config = dict(
    head_dim=64,
    vocab_size=4096,
    init='trunc',
    init_std_up=0.0431,
    learning_rate=0.00148,
    max_grad_norm=2.0,
    batch_tokens=[32768, 65536, 98304],
    max_seq_len=512,
    max_steps=4476,
)
Each number is 500 + 50 x the weight over its row's rms, rounded and kept within 0 to 999. Layers, rows and columns count from 0. Numbers have three digits each. The size before them is the row's rms in percent of the matrix's.

# o: layer 12 attention output (transposed), 256x256, rms 0.0576, rows 213-255, columns 160-191
# v: layer 12 attention value, 256x256, rms 0.0567, rows 214-255, columns 160-191
# up: layer 12 MLP up, 1024x256, rms 0.0645, rows 0-137, columns 160-191
# down: layer 12 MLP down (transposed), 1024x256, rms 0.0519, rows 0-136, columns 160-191
o213 119:494527600547543429471447421616328566562501438534457484421564333519445403483492383462463467560513
v214 109:568502486514444454536520480544490506490466402510447489488490579441472528562386600511471522518491
o214 111:469556490488498498349442544557561418480493454442504428454483517471490468482570377508524440481467
v215 104:531520454543458489471511496515488444507537529484486549461475522532425506416504603508542470505452
o215 109:503492504478501539531526551556522497504453381492455480534497530452461561465577388522421486480540
v216 108:441536561420495439513392566457529530512465485533444467493504478495438520549459524578541505486437
o216 112:513535471444502564482503382456515466515416458475523503542470548488559519524457456460439599508498
v217 112:492491485543491545402543505556502512467558479545518570485514345476470461461443464620508531473474
o217 112:490491559506537542572528553490513436602445584598470427512493568509661541464472494460529512482544
v218 105:576444483443575501534505451472570460481468489498472452501502441468566593420544445555520574415504
o218 105:490580563508452537445462595551440539405516551447491521511478427517428433442473528576454488591594
v219 105:409527449475549486531496421509487538509589516396584553476562511527470501484468492587431545448512
o219 106:465456528495467503532529539411444502539453396497397393580474517543574542494513572532534440518589
v220 103:500485547566444520523543506441529474509584419470425483523472520562535467536480518594482519559522
o220 107:446546539463529520472414399588479561550505625497471572510611488499488563418444508474442499480491
v221 102:478535493564577501454586567525450549509442569515443501470502483489536535520533540478511587477452
o221 102:491484416357453543521462439533513424477521472453494460589551512496525432441409457534541508482522
v222 111:552502460397488566444551547539448501468504548506473450512453438500468478464586470447515516481473
o222 107:485508501554504454511491417491572378501429442498594589509526545530480516461489509482440464539503
v223 103:421449503471526423491527463463529425523505487520509484463462552472504458459385447491568485446562
o223 102:545470459492460455503508511457424512499467436526579479578470461525503561579499522504447492606459
v224 101:534494442484511526577473482495548453538534499659492431445453449587512572545564476500590443555493
o224 103:557508542554448480483445436498517485455509478525566571474518462526505496474482630568474629472432
v225 103:517526431571616388526441459508460532501501488495461449510581505466532490514379482502477531441536
o225 105:411517539426463523470507504545586522531490464484511442504458484466504537558507494543492448530489
v226 110:465467538422535480572474527471513526549518534553535464531625522586507547507496429425472544629504
o226 109:492509510628507451535494428462466443531514517484507522499486473504552467576446416622540462397560
v227 099:472491563467520448423563499428480460521420400528506433518501590508569480455549507473521560507562
o227 104:481439432514506587594469467540527545558556502612442542450637486470417430559496529468550530496415
v228 109:440476491503517434540492421561461474457476413438545427518475446477514521475496495538535432454461
o228 111:565513497438539575470551506573471521523537559500433546478450591428428457472522543452543573567581
v229 112:500529463542522517472572523475439455491454588472531485482433474538561526458420523513577505320469
o229 116:460483523483499509418494561593525470548530441602411459614549580457471473530571510464450583604544
v230 099:544452564515564453484540472552523466493446535558554488431461585473482476500573500444493406478512
o230 103:499580559398618523588452626441480420392601480475542503457526587511502547550535482530448518504508
v231 112:521545557515472524478526474514413450527488482601446497484499540554479541507558519443588498508428
o231 104:505522475461524434502579578569540425545499467492538576533532486528409487417527447553436456532504
v232 107:519462530620579553555511547495533443537461465511493580484510492475557380490446519543565497605475
o232 110:474476494466507503510401575462486481451516467512499421479519491500566520581519543473376406490541
v233 102:443512523493482504457467503349512513486548512558466572489548500459548519524527463403464543496488
o233 104:516411452548487482550474542619533503491525434545435387541449466513522501570501493555530509484499
v234 109:493492468537511507500492411519439475514456538425413585603489461505530470449587463548622490502477
o234 110:522535508490436527497485575445475487486482456547498479435519515409515504579387514493433603474474
v235 111:537529447568539542569512526540487511514503458505550607556491530556546560532459545577438498501540
o235 111:499485537583416516470517455499478515455474541567470484455416453449401563463527497399461464573502
v236 103:429542441448576501562419530477538439486431477481506518455490441468492433446460533519542480542427
o236 103:562431553509472544546439489523472573558511513584436483518508486605533559509507443512461513480538
v237 106:536533559514538452473541549544541506457589518555485415483544486509590489475515475428599574491494
o237 107:486444507433458556491509517468547536489421528441463512518497487543515425390510517512446401533467
v238 112:485439517487531447510481534511485521520618571545486449479480434567499603471482463625469558534475
o238 115:459487543438538563545506412515551544519444375484552556471472448497476577476432565442507506501582
v239 115:408518520495502492445515479509528418481404501510508548517501568415486535449436473579548530563462
o239 113:552415392491492505578562578517462472471526469527396470373482530533495435460460484457449490524521
v240 107:445561470483503510519577488466534550526474498406528519462453582375463497525382536460484473596525
o240 107:556462554436495494490525523455468541526502560525435407530560439531580527633512432512496582512476
v241 106:506505527527557516559536498578446510484518540541490521545540546522478549467522542506475385511478
o241 108:555463472410501493428403487429557457489493470504530446492384534489492541438527506460501580466568
v242 106:454583582507475464449476436533415420456508552539470512480382472517565486581457554435443439468486
o242 110:482438469515509516477524498557579585524460518499538593485577469415536481498556489512566491548463
v243 101:487512514521549564515433458507469482533508464445513539562507394524432567472468433440438494587473
o243 100:536482474457529448456525465366465532457371566467477456545528535464592540498511511514472461455523
v244 105:488499474428504587517513484556449566469530530487434444492514441487467589568473449425529480523515
o244 102:483472529556453514366499484456496576471456494409532563499557608465554394533589596582543548531430
v245 104:528530477451646536439476527617398485531598570524522458492585465463468475536495503482476488452472
o245 108:513517428439485487525499395392519521463475481540509418532481501543499578550588596514463531500575
v246 108:417538520574546536406502509500483530537531541476538535430557509535509493612500600437487385565411
o246 107:630505496398434552529448525544498477476537426543520402599464541484439620432570405583568494479515
v247 109:489472499474427501563464534483442508473509450507469442427533478480554454528447470401527480554479
o247 112:578489505519538481436457476490517501481524568433539588443479555523484464499481502478544461450486
v248 110:407493406586507471402421585432636528503458409460523540500606605556509434492462589563525413544555
o248 109:570519466505536586550603427486510550428559555528449463510423487496499450516522379410410560427388
v249 101:543545510574524383496508449562490466438403489555452436611481543482475566519562548442570518504512
o249 095:451537461457475529474481562505537531566534501501563610422478458563462401494473464586493549487478
v250 110:525464522401492529501460525456604500484434575499482395507458559518542576523476420596420647450400
o250 110:523515516543536555560509428411551425589585481521446560408585464470423387513475569439586451447616
v251 110:584487440444395492546464443479543511499489515351482512463477512461524564424507481511493498527555
o251 115:393593553552568531445441620519406446471462470527404623466409475534475501585466485489474534477469
v252 107:578518420508507538468509509495510544519516547514481600430518444424485475578436535499492439446428
o252 107:437454509521464571467493455417503435623501468488536510529476574456571437392589498492419544589469
v253 105:503470485425522608569540512528514499513526530502429455497517565598474571460576623475615470426499
o253 106:460452432463486445436381471481521480528464423484533562517573427412501558542489459572439483497460
v254 105:432520442529529489496569487467511499463558492458478469532475418620584447564499392590514557450553
o254 104:508496596466423457584471578587554460624526557552435523501545548457474451415480573459459435518513
v255 105:521472519565511448507581434507492546504591477569439458519522601464537448439562483501448505503566
o255 106:508567528439513512526493446499553474521546450441549541576526508436416541438461583483519427534416
up0 101:491460517483498462493535454395427483452483436532508520451425511406501516604541547391414580563555
down0 100:496602485494479518556560405551488463285510474516513508392542498469510418521437533440460522473440
up1 099:428565490414524456492631496535449439456563492567550519454486545501591506510457504557512586432499
down1 096:538576451582520556501475450426494601500418483420581480471448564433541518468491540499526455493544
up2 097:510547522536440442591595520517461444512496397402500605451467532499462483495462620541476497456471
down2 096:521419427523602449466433429542459473592470539640486467539539471534472514444437511460489489462550
up3 095:479561449409590530462541465462470522451418462591554430512553464560489485513452530451448526424491
down3 099:433478632437422479643495525522498473495466480503526645461528538527491544464505539534445381581460
up4 094:530569500499518429480463487424467574500507487562482438531587405573559445470617569493489547502562
down4 088:532470537536458616528567513560472502558551539514474467473426529492431464484489492487511480500526
up5 120:485457547481549507530529506544469458501466587534540524533499514582585536526499483385487471408549
down5 117:485472590525522461466537509547495470108480508577547491458550503484522442526611458515496521425475
up6 101:484422563541583498509555469513497404486445436514460557570559415485524482543495539564481488440462
down6 097:526516548428488546545488583484463501444395471424523503562523618496546580535544438643467467469441
up7 099:491454524513565539442531471518408496497591501489517467508455476441468544449533562481520478507498
down7 094:542506483405611467519464551457547549242435538556509559430574555525524543520490444547477547433480
up8 096:466514530518571519492572556467508456398516500534462436520494530521490440499467553388457520491511
down8 100:524422482457464472492529485548453484374539517437542605495495485459584420441523567531533523516552
up9 108:466456440482569547427461530456531476469416525487443503594463494544527557468534503437480423464526
down9 107:423539428516501555527503421430602547214518467537486520518477500500443441497498410409523452507559
up10 102:539483457553539469445574427560547514441600494514463445444536619493535517537419493601491543446462
down10 093:497463569465479479542532502507492509391351459491515495433530574561523434505407425530550391541412
up11 099:490480530523505510554474447533431507464503458539573469475499420498510481476535464472467464450522
down11 101:486520483446463527487522498636581528408489575502448541530509587490512486526476454526583516477531
up12 100:557476517573397507500540530512456552539416434452554614488512420457501488512467497491439601525488
down12 097:372421502518478441443417462448490480507625484562500472520537471485527591510496508511581414498511
up13 101:564454496430446509486529502471444443517438496470495479481501532459622527517493394500523458441462
down13 102:556511504565394488507515589459524517488445509561509514452461490463548546494478514447552562504484
up14 105:515570515527561439601618500483560475474436417531501416535491509491622536493439559535482521457483
down14 098:602474517450530569408422553511499586498572423580500456512580491553427550466462463499479569458552
up15 095:514542559538532588480549576422533485489506551506601498589459547392589529505432517554563477504511
down15 091:530510521480458496522482470425508535410545508412460516558454586512573448466583543533455461535484
up16 108:542444482518537533552563499500432472466432548438448496489454518484484590628502609510453499422499
down16 122:579515564485478433577578468601526514370570551547538510580522514502428529543488532498601511476470
up17 090:409489535454422467548549581508470499526461527589419457519499464561527559537505478495485522477445
down17 091:456533470560511457458530475536485510653599480389496496485559559472442466450513432513481493471549
up18 103:465556510499523490521504532552440488510473462492456442490437526538637520449431453478480471398513
down18 099:499547467428556541459568510543411410503518539471551534486471565440462429433417492513560478497437
up19 106:455520448453562513452551506405532614484516574601527502625555535432532560434489440536372492492482
down19 109:642524435533424635505577482566479456249466435461507584440440573494460535506490558512562561588455
up20 095:466466580479511478559442482524593422484591538530514485512535454444553586528478476547521520429554
down20 094:555533497578478492546619507532494537577545381491445543496476482426620420540550511514477501487489
up21 103:474498585452549527503539502508476553475487556390508423458487500490479588500509503475561457422505
down21 105:648437514555585390494475463585468496431543431564452410529528558533526470530456492538509473498498
up22 102:502449388468564558416496488551450479466489523496479550512524453525495601526512511362493480461472
down22 104:544542503594493393575499494470455418477553493549505540432458410415513495463532496567571519489579
up23 111:506387530409576457575482499424437495494449589456458467457471489509586562561497539525499432412499
down23 113:431522441450501485576498439506515581179506403542529518524495502467482475517510440501531456462485
up24 104:479411612451427450541497470464459582480471517512580451586498552586502527535477529469528505492555
down24 108:492429589467490522537548506516615454440607412471580525476547517441504443509547561467515524523492
up25 103:505437554468565637467465499461410486441459588492448598627378431442459574553465545477495500425523
down25 105:497609418546501444564537498402525403467602474542512516502497546502486479549496435553452421451559
up26 096:449523601477497526514479414447412505417483432530497440546444504577529495535526450440593507455525
down26 100:541552489547528495457462495533556580454549462529428471512538552538500499551423409473386495546373
up27 105:476569512448432490523542466509462466507527560525514497537574560525549605519438493578437520439585
down27 105:502577424570459478452527572460488494545476487500557521507522482396603477553519542561538512486468
up28 098:455404476504542546501532565508437581485506476498528462568496536498435479434533419537485493511558
down28 091:566528464437561477508495586442495483422470529533479537426444509454464563437470527594556579496445
up29 106:592447518423432549601534490405515517457532459505611517528468427433433552453590474549408504562501
down29 118:626392487441511627448510498480497466518519426553492501526530484529505529433550467496432533520492
up30 099:435486526511459530508586461388534517511506527473579503488437435533562534460546425422482495479582
down30 102:501511486520492525474439532517515415427493417554491553442430495468432451472507604443488505405450
up31 099:517491513549552469464392586451469484455477592472467526517560380484544510510496376499508486416502
down31 104:425539520457516486498514460548568453350443467492492467460530586475451472529537481490558472551518
up32 105:454493465447474515673479559492474539483568487472510533506440520517527510579577478532489499479451
down32 099:511438474417399506530427506569542588467437498435512564483495537547464443548517410451539551519548
up33 103:513535498377552522512580321561492414502435440585439444389566461497568482577472520500507541440463
down33 108:498466501468521484527381522500493447453411475547458570489406541578507479468511547542526469529587
up34 105:486460486488569424587560538491499483468489502424521518521467567550529519504565470498445493464555
down34 106:438389464444574492515624524452429433471513460517484438482403446454440436507506438487505496481534
up35 101:436487471473552487513585416568480508492539531535576527430552568474595542558526351515548495483599
down35 095:484523473439493440467637578496444531496542554486491471470493477612533443421437536527483546588476
up36 092:574422549472547493556503515470451515538595522568570467498470522570550553561551343544494504503564
down36 093:566523499521482558373452498490521516393492521477564522463448464506497552468434431463465443468520
up37 100:426504441534511494459508468605451517498530465442451436396462505525591451530595537474494455483456
down37 093:527531547514417497423614544461498478494447485608434497608441513486545493473448477418458528468383
up38 088:544434573528464486598564514505429532490483441545508457570545479551529562496538552506451486451502
down38 083:547482442540463465506417492478515542160499482523471521477471479492459464441521461501527589514507
up39 095:509543490534480568472494460469433537505531527535607518498384581516604457594494525459457631487584
down39 099:549539565425524480542522544416473511540507601461401558455441484556410530464524563448388501460508
up40 111:512513469521501491622505507477578580457489397509502506484439544527492522577483477467496480523506
down40 109:496516513534510525531484472526486520466504524460453421549411441508442491493528633517493450487436
up41 095:517562412464523516540555478482478413396498487397508540444521533510579545519513505514462505454480
down41 094:420455557461562559434565560473588469485495545546560512594487468418489479443455475521420439485418
up42 102:476440485506522498588503469561535441481483370493541507465501472535487562579524495472459513452461
down42 103:460522514398465511434476540592526512320489521484502536539527570515513533475487402536548536529470
up43 102:498430516474588488563500452430503483439414552497639553522443609541471506449566488547489368544551
down43 102:480531541453479447509491500623565492499568576499464445468450573495564549521537437439482479458561
up44 097:517492492531511443417544545492427620525488522541486557558475550511593540493516536564477411483568
down44 091:505439484577504492546461484460529451734473515417541466479438504419372515502514447417465459584469
up45 100:549522550524514491491479518531487435477455494506542420484567455512516586443518572532437553529589
down45 097:443509435446473559480480424459508430566596548441558505403530480444560483414489505588531441511470
up46 100:523428523568473569455605468507463491469506521459524444547439521588542539504486451411458483485552
down46 103:540473547505451451461630442590494547352544578538557520446550546526420461551546520527523482527535
up47 097:505480530542566509563523445550498478421442500541564519537540444455525526539503508576475490534498
down47 101:508605536487513537461426482483497594291451514439465397589523484507560518475460507481467503454476
up48 101:510525514499460440551527450513470542475577393460455427524505563507550602506429547442479517431482
down48 096:520549513574471450511560570401431479536584521520453485526528496495519514453549482462458497539437
up49 094:510460525616502509556442494431511463523500509483443496523556491467600621451484451482473416462587
down49 097:494522523497568509468497538549440494547491427497485605455459538455446486580453529481571515543522
up50 098:527577566511586547526526453500564449519525512518509474519502585538537569472510458539477458465597
down50 091:534583480546475557410524518476476438703509434513498541447463453625530432512509525431483526459372
up51 098:424422604435501499505556590466476629512563435554545504552461469523435586537543490500515474496479
down51 096:462546448522575600507517543537406464664519446625487481422521580434506505419431486438499551519507
up52 099:468456550500521509425433501460467423436456504514535378550591454492540572536495436483549555581583
down52 109:550556555487545496479546498445538554365480462459537543488401439450517508555548466559523499518507
up53 092:505507609516509453493480553547540478451456464440469526530459489575494508554558441542553509574565
down53 084:507500469501510434480505459589459513212461542474454503536502471545497564506478520541483487419501
up54 110:545516553537491452543552465529516501513524414484505463475464523524505559491476609450447538447456
down54 111:561555529535574386451488438414509437397487472595495535466467480524583555435566510553535580540449
up55 097:477507538508464393487493434567524532529458477565440491523548474416518522447535381452576439517461
down55 097:424467529495500597485465480478441500686431548477576461519507447500484539495478624428477451475433
up56 099:521481529493414473479496482505432412532577593455515526488447468398555519512543483460497409568546
down56 104:511505542492463574471456500566537529386516475452537447396539559465506442542439519505566576498438
up57 097:475503556456524437478520569439480608470529453469552506509514495562615502535569546471422561530489
down57 101:503482536495447443580481577524475462367488527499547482465547551414457400490532587467549504597489
up58 101:489489559514578454543551524530531539449518530524459456545566584480548457549511505509456359462586
down58 100:533526564461491565472380478545466530553443535535442479481590496522451593526460464328453542450471
up59 093:518482427556448509478538537463481571462378476551530474616488450542563488539523504493485497497517
down59 090:515508446462480517454381502543416462601473521511457428504460460528509537498452468536534528470568
up60 104:427422492509574531472478509514409512469406524472584460552567457541582526509525474505426463516524
down60 101:459530538513412445453457561594513599247444505454415517546532555433542475470441488541491421574556
up61 096:489575493564484493505540434568584485498580475534512424585485515535605530549463483391437408434538
down61 098:550508609483468511476469469484470499461458490506475478561616465499572449433518512509545491588435
up62 105:408468555442527520539553555499419430490479431433506465470475523509549488553569483450453419425546
down62 104:503376554358433564477438512551548477513450564535511559597561527383565499463517415442459445530481
up63 108:559539393455441605468498467388498537438569442569478526520484498526491504578459510498502488411545
down63 114:532498546487458526502469538499517508427598466522533505535532327500460414499514540488482524467546
up64 096:506426487444524575487464447472507568496514460480539515519456626441479580507579494571535417521531
down64 099:497471433479455453528606431494608480625477429491499457450610487542553484526559468523513482548516
up65 105:552409553500546512498552501521527485459522475543524567571453536540465552426448495443386483432451
down65 110:412506427526458486518562454432523445479486562533509523453416518457501504504506527426526551460513
up66 096:479468464400518463482481468479409497466515544594493481506446485392479491474493604579537481387518
down66 095:501577458499557528537597552448464471280475488454469561519540500505531506482534495445511554550506
up67 100:461398522494508465498485543540555525483488509581580584535585533551536470497481581522484523458479
down67 094:409425536434461530478484486519569471128525560505504437494488479461470438465469479572516554523498
up68 096:447537430402550473490559485509446506522489435498473516506416513463524499506495595550537488433504
down68 093:548431557545486506547480534530482555621548444433602513468531492506518505516506465513491509467502
up69 113:446546529585522457522487476514435486491570496536583484604546566509555538580491590522490516557567
down69 112:415492582523624563501421559597454592357475430489467516522461438512518453550522488512455467538438
up70 103:547534474404484475509502442533429610491465533389439589472468594430480524533468503486563420528542
down70 101:474511420569477476521457509539499511384447435430453488451559515464550444500451497488487483405423
up71 091:484501540420469471584539558471507505529460514585512516533479405533465470509495515467374467404497
down71 087:501507470520456476484469568526548536635485539446545495478566521496536523611461462503582516480431
up72 094:533510436592419537464499467470484575511455452488493503559541511578499447523503419570585483493507
down72 096:499368466472477532497447519461473509534528551527454574545474512452438514444494440499570446431466
up73 093:467478619526560491554481500584467544495488518555472583598540535482613462481525490482472530431463
down73 094:487555427438442494475464454426528510495450487520474461396518563493533555529519427500506428594492
up74 100:519443430438510487484467501499485504474496408505538481483503438504387557507481519553485525527590
down74 095:526484515588539502519574555483462477480550442522480511517465415539430508485542570471454479460450
up75 103:534550541582483535526447541467448610491385526643540504487489453463534460467525459508509518477519
down75 103:458511548574515500512568568425463474383530484481503401565510580492518519539553468509482538596466
up76 107:481495583511537531505434414487432496465437351543498525464549490470430549559503488452441518443452
down76 108:546453670429574466572500496496498412445465525473487440473500498518607542466435466455471554478530
up77 106:456529495468523503516529474503476484478446478473577547505573458362534536512435501505506470644532
down77 108:421488490514559528426533523484512546419566559466446418548448519556480514501628460464550479524570
up78 098:561466465503437535475567479492552405499556502419426486407492575529488562510517482440579521492502
down78 101:547397559479454507494502502486413429382486491537440560506527416513516567466476535515535551511564
up79 104:450551527468574483527517489496477487527488452426537551456532495453534507491485539522449455492593
down79 102:427601442482537550423577480413490563549560500442484506472539518591474484484482429509465447482416
up80 104:404562539474588522548489438413504587471481475524472509530482494597477491594424445459560544500516
down80 108:471447490475519463586567532484552502515493483474467517568576451430450443540598513532579493506590
up81 105:534487469593434408465579448495487526441452466464496538515571451468451480639557431490499417501497
down81 104:447495457471518557472539407552479400478524492506508480550512533527585572508427443498546409511526
up82 089:549492489413506556530546519460469548509485483558502506529590487432549625497530518451533579498452
down82 091:523559517529509527414524546456520598683421539497503537457542478520489565470499546517513533565481
up83 103:541541501581424526493440467439379534538511499513537522522471567553517515530574499494519515489491
down83 103:475524581494524514588407515456406547498465559362341504467540494527468650414516566576485606560467
up84 099:479499520394502505561476442419440582491452558585478548560534454490509528544503406534458399504522
down84 097:413576578487437483458493542473553506512486466520439463503514579535559485426553578465546516376494
up85 103:587567546526455429427534508416505501509425483555456588597507462555531407505521444549482553444577
down85 102:533432546544527463455510545523559546547513515509543415498520468548463510565433549569526532528505
up86 102:520511465472471354564543476525459544442367493659487532481398422385555480499525429577513438524506
down86 103:515477463423554528459543583423573498488477512455537483483453571532563492589577577478469508537513
up87 092:532449544439471404470495501368505531532458528479572424513499546555562495515549470534604460435492
down87 091:545468574515443463394574528506622478607522525536522478561566519518468421547442553452511464500385
up88 100:481457540464454530492542578498524468494552560530544463454491504413493532466500555426445485514537
down88 106:484513520490528520474537458547535471517543479444530460547460463543438483491460493510479602518490
up89 101:499515564561527552468517451489549504460467462507509507640550552539558514462466432511469520445500
down89 102:448602542462491412385544496545507508544575471475404491475497532474523406444538454405560514496531
up90 094:590538532547507462507551506546472500492552550471406447556483521565572508505435581518565517501507
down90 090:458500489467599490577441453417443513453484533550577522505613529374599456474500533557550504520557
up91 099:478513464507525506458482575490478485446548465499523437456426494576566574571520520433567442493441
down91 097:638476564419474489555622585428527615497459487453513539464510468485485437520492525415519465538507
up92 099:469502417448550599559511534522471506496464486507476536523563458606467486566536423550521570459539
down92 099:588549497456536532500475479451444439487582524497557432517471524446502537529442605502556543592576
up93 094:571488519365519489454495500474367504495456562624456547534454501430467464450479426427479437395593
down93 090:490492554618534523521485516465560566409506590469470450489573478439509489495535454492472495467526
up94 099:373458488508534527507458482455500482426550496570542422529416367469538463592512542442416568523420
down94 098:496513597563435417517547510429473600391554451412481542570498452539543501540497567547378528426491
up95 101:430425494534631640572512468498477529469471599574522486513481518476491497538472530523461501465531
down95 104:572571587416373503487387519522518483435488489432468453459486572519537513485478596473521546537513
up96 104:395504529536523500528592434491533506453479460557512613568466602500434564520559549429453504509512
down96 109:546491491504426498482534529528533498473515580553476436488546568503494448530516474576465534462520
up97 096:472584468522506436478456447393532505496523530509501422466509505393538563452456519499547537500456
down97 093:494476494437565516412486449487521460429495537458479478535529519550505481427481594487536554539540
up98 100:530455451486457479413436427481493558464456468629487507464569469392503511640556590479476507518453
down98 094:425514449406516484483534580506458455580513591522598492485583566522503457495443497549555508528548
up99 099:509455488579424530495588404536505483518477449468463446409450516473464516543524484435510492392516
down99 093:487458565531461548493447520533560496612524515456438454597447400506525480503506493424511480437455
up100 098:433507548554548474572561489530446474502461558475464492447404384475465550591539563391500507539499
down100 097:547626443487573549492520492445530461516561511483541485611515540548490517479511417499507433457480
up101 096:472490515466537490512491603459537445456451466614622520403451491476579517526614440391502585522600
down101 097:537479435469473452470484489478520569504609442368424587468529551528505487462533508538513480509461
up102 094:430581461404504585504572482500468493494452499465465561536485439479516529459527469459452488408553
down102 093:483439503495545528432516483462501549497485429510530399512545481593516526583528456572495493546467
up103 103:511454582447575626556477459500393566454465495446617459497504556483493509551528428554481390500589
down103 105:601577484476613476496447524415619504458611512481565531494525464534445472587453496490519531448518
up104 092:542536451467508510532474494496480566511517528571535563434476451572611597478544432477445535496464
down104 091:474558493465421525395520480383539570645514505429521449542576458474455543478419544578549503533489
up105 103:544508436548470555494529378387529464469541478430464472509558498518442463441504518512479572598477
down105 105:484484444528475556464520539499511465439450487496441465447367537497463516492459439430469473438521
up106 107:529451451527517419449543522448493521496474510505521426410521499468480552581496522517485472472482
down106 105:500433438482459470502516524496505463261486543578466489507423517513445524528580562530436569507514
up107 100:494496496577439539424478563522561532439464452443490433490522514485521524562501553601449428432562
down107 094:495503511475471465566640487525530477524482510612474487481515521553535529586518465519493439538542
up108 102:424460486478562557509553492629370514481500507431557434568497559497480470499554497507401383441537
down108 099:500464546533564500540478472548563506372459531459506487501510481577494502544485450506607492474513
up109 097:336492495455506570503559549476452461468448536586594496471611441445496537562518629489556524407487
down109 101:551481543574534484557415498513466497519437486444428491541494483437467440505491537443495357433534
up110 100:467397558508513522489540541434426597425536500532397483561527520531488624563571453520409532503456
down110 092:532543524516438502443497479474483439470522467514495518455578485539527437481497517451470529490477
up111 097:436421449447575533554579384558480470440549579505526389461412499481538460534554495590594448526407
down111 096:543535576527535532583498579501561447354394499548506487549541502563514471415473576379458522439487
up112 095:441402456555370503535450467461474550503504400540619591512527496561578511552514550482456531468513
down112 099:481435552512467471485462536464535482447492481561450508472503563464509591486562537478371498577466
up113 099:446544483517491483578496496496530504466502413484476599529505493505485493551465562612502567566456
down113 096:553464534431513549431540474564426492344577489547555415539524578466487493537585539508473514527489
up114 107:529487487490587420470466568445559436501495448582556483544468475542522530614509519523557479452536
down114 109:495507494564457532544523494563504496377569486485544509512554589496459559527490474583513491510498
up115 100:475438576476498507578570522518484602465466493532514411557541534509595593562472445535487450553515
down115 100:469417456475495570570478460435523506467456579568487530473544463432470637525515549521470507444583
up116 106:465522539517600514465441526497478547447410486511508438557545520574572505482444506499566593459535
down116 096:429483481401584522483425533500523566376427443576537461489578519472495517595557409431500532503418
up117 088:443520536592469428569539507491423488496377535463513531431608539430497480583527432531373505511341
down117 091:470546464415459520503547462512544397567559526422532492441562508583509456473540495464547417404570
up118 093:441548474549428532545450454473490550525486545465490453487479463481427608558564490566537447525496
down118 094:473453462529507542529467416436468560591494522520491503475421556465537453445424593504532469486463
up119 101:573517416483594546487561456439491439437469351594534533464527510472541487482518502446516525543576
down119 098:561442532591533426494432564471467510429525504536510543582483562515448465527425488576503520510489
up120 098:507541412506552478528465500510530458474526557491547465608490461474561535509534449468473495475510
down120 095:573452504444436586443578518518449479452524495522466557474447500528503494434527621478566524477566
up121 106:456494526459643502451564441514497475503497491546432540403521551455527447512513557453476465514484
down121 101:523448576499553459478523507548475481363515464449590455513529469431447457500435443545499516533561
up122 086:522555501557521511598466500436443501506465558596556525474462547514533500537516501497413591451494
down122 083:452535432531512561480441518497535466465596483490465480490486520499400417517528497469516415491503
up123 104:405546521471505459519556483486372491514437467563622486449580462477554540533479503436385477461492
down123 101:461531517506515495470550473495397521577529493464421564506589580405525443528459487470451442549529
up124 109:494503542458485504491594538487536491491506384500580557489494509438478598518554478470498539587460
down124 110:501390570449471535498546438485503548470488496456542474554482472500517469396507491460425542500467
up125 094:466497441437496459542589480368607527554496522500568426510458527546500520436515533483403561547549
down125 077:572456483499470477517492453467468484999543439479570465490501499452583485507507519508462467466513
up126 098:458416578374446590489463552490505552411432487561527444413484513537550509502548543446462545501528
down126 099:482541440515435495571524493548545436521532532444464486545528472488407561492428410471458469429484
up127 107:439524540516601359530619495481404455486540555470477477429451583472405573457478466525513479522486
down127 110:536427470466480566495456445516544592425508531495444538463598402429449479479500414419515556413510
up128 100:565447553530576471481604557398502470503457513491401538515543406542560540577508529575424577576503
down128 103:464503537477572453479437513480544532315466552463493486450543521553492449491530481529557490421464
up129 099:437552445393535527494488513422418388503499445560543500507482533482541470444418452438534459454554
down129 091:501514577527573389475570535515526423659645441550354554561441471533501503532533428537469572608527
up130 099:562515507516486516518545455450495467477541520496493425459519518416489487513448502584394443482497
down130 089:518503563453472422511523483528439495680445480522589465506457525531512511560512521512443473539497
up131 108:486443539592490590532511512495481466471471493559570469472479478443521579524470442456472404524522
down131 107:515447453576453535412509510538561508310523398539515559433510540492444457456570552503526511481545
up132 106:460402542484571540474561482443555494421471480432496498523491494485484515487510536395499539478469
down132 110:543573492512490508502461482563506501562501460557476536529421497465563556477464516546469550473420
up133 097:381506502581587457478580428526416524506487476472497440494412439478533565624533504579402548516452
down133 099:502568535486475514456576511612511511532577468531385507443570585502463503444485428475549501420517
up134 103:515522592449574487559564466498410580463423493416563528453511482498479463515573484541447578511499
down134 101:540379582461525565491530440473522473380538538495426460548530514508516396540515540448469489466606
up135 110:431464507493544479485564485453456604457560543480535596464483433544617509513528502517464503480634
down135 111:465456439495533549446513570562523469304512532496441491580558484441501512502511454591508499461564
up136 105:537524573327479511507500406438528489481496500482528505492578467429554474426522434550441569458511
down136 103:478499526512555476515448559518547600481566468491488521594547455503519447478525463486587527466549
up137 092:450477464488531468487458554458548617406472478475468487584598428448428455505534510484565482533502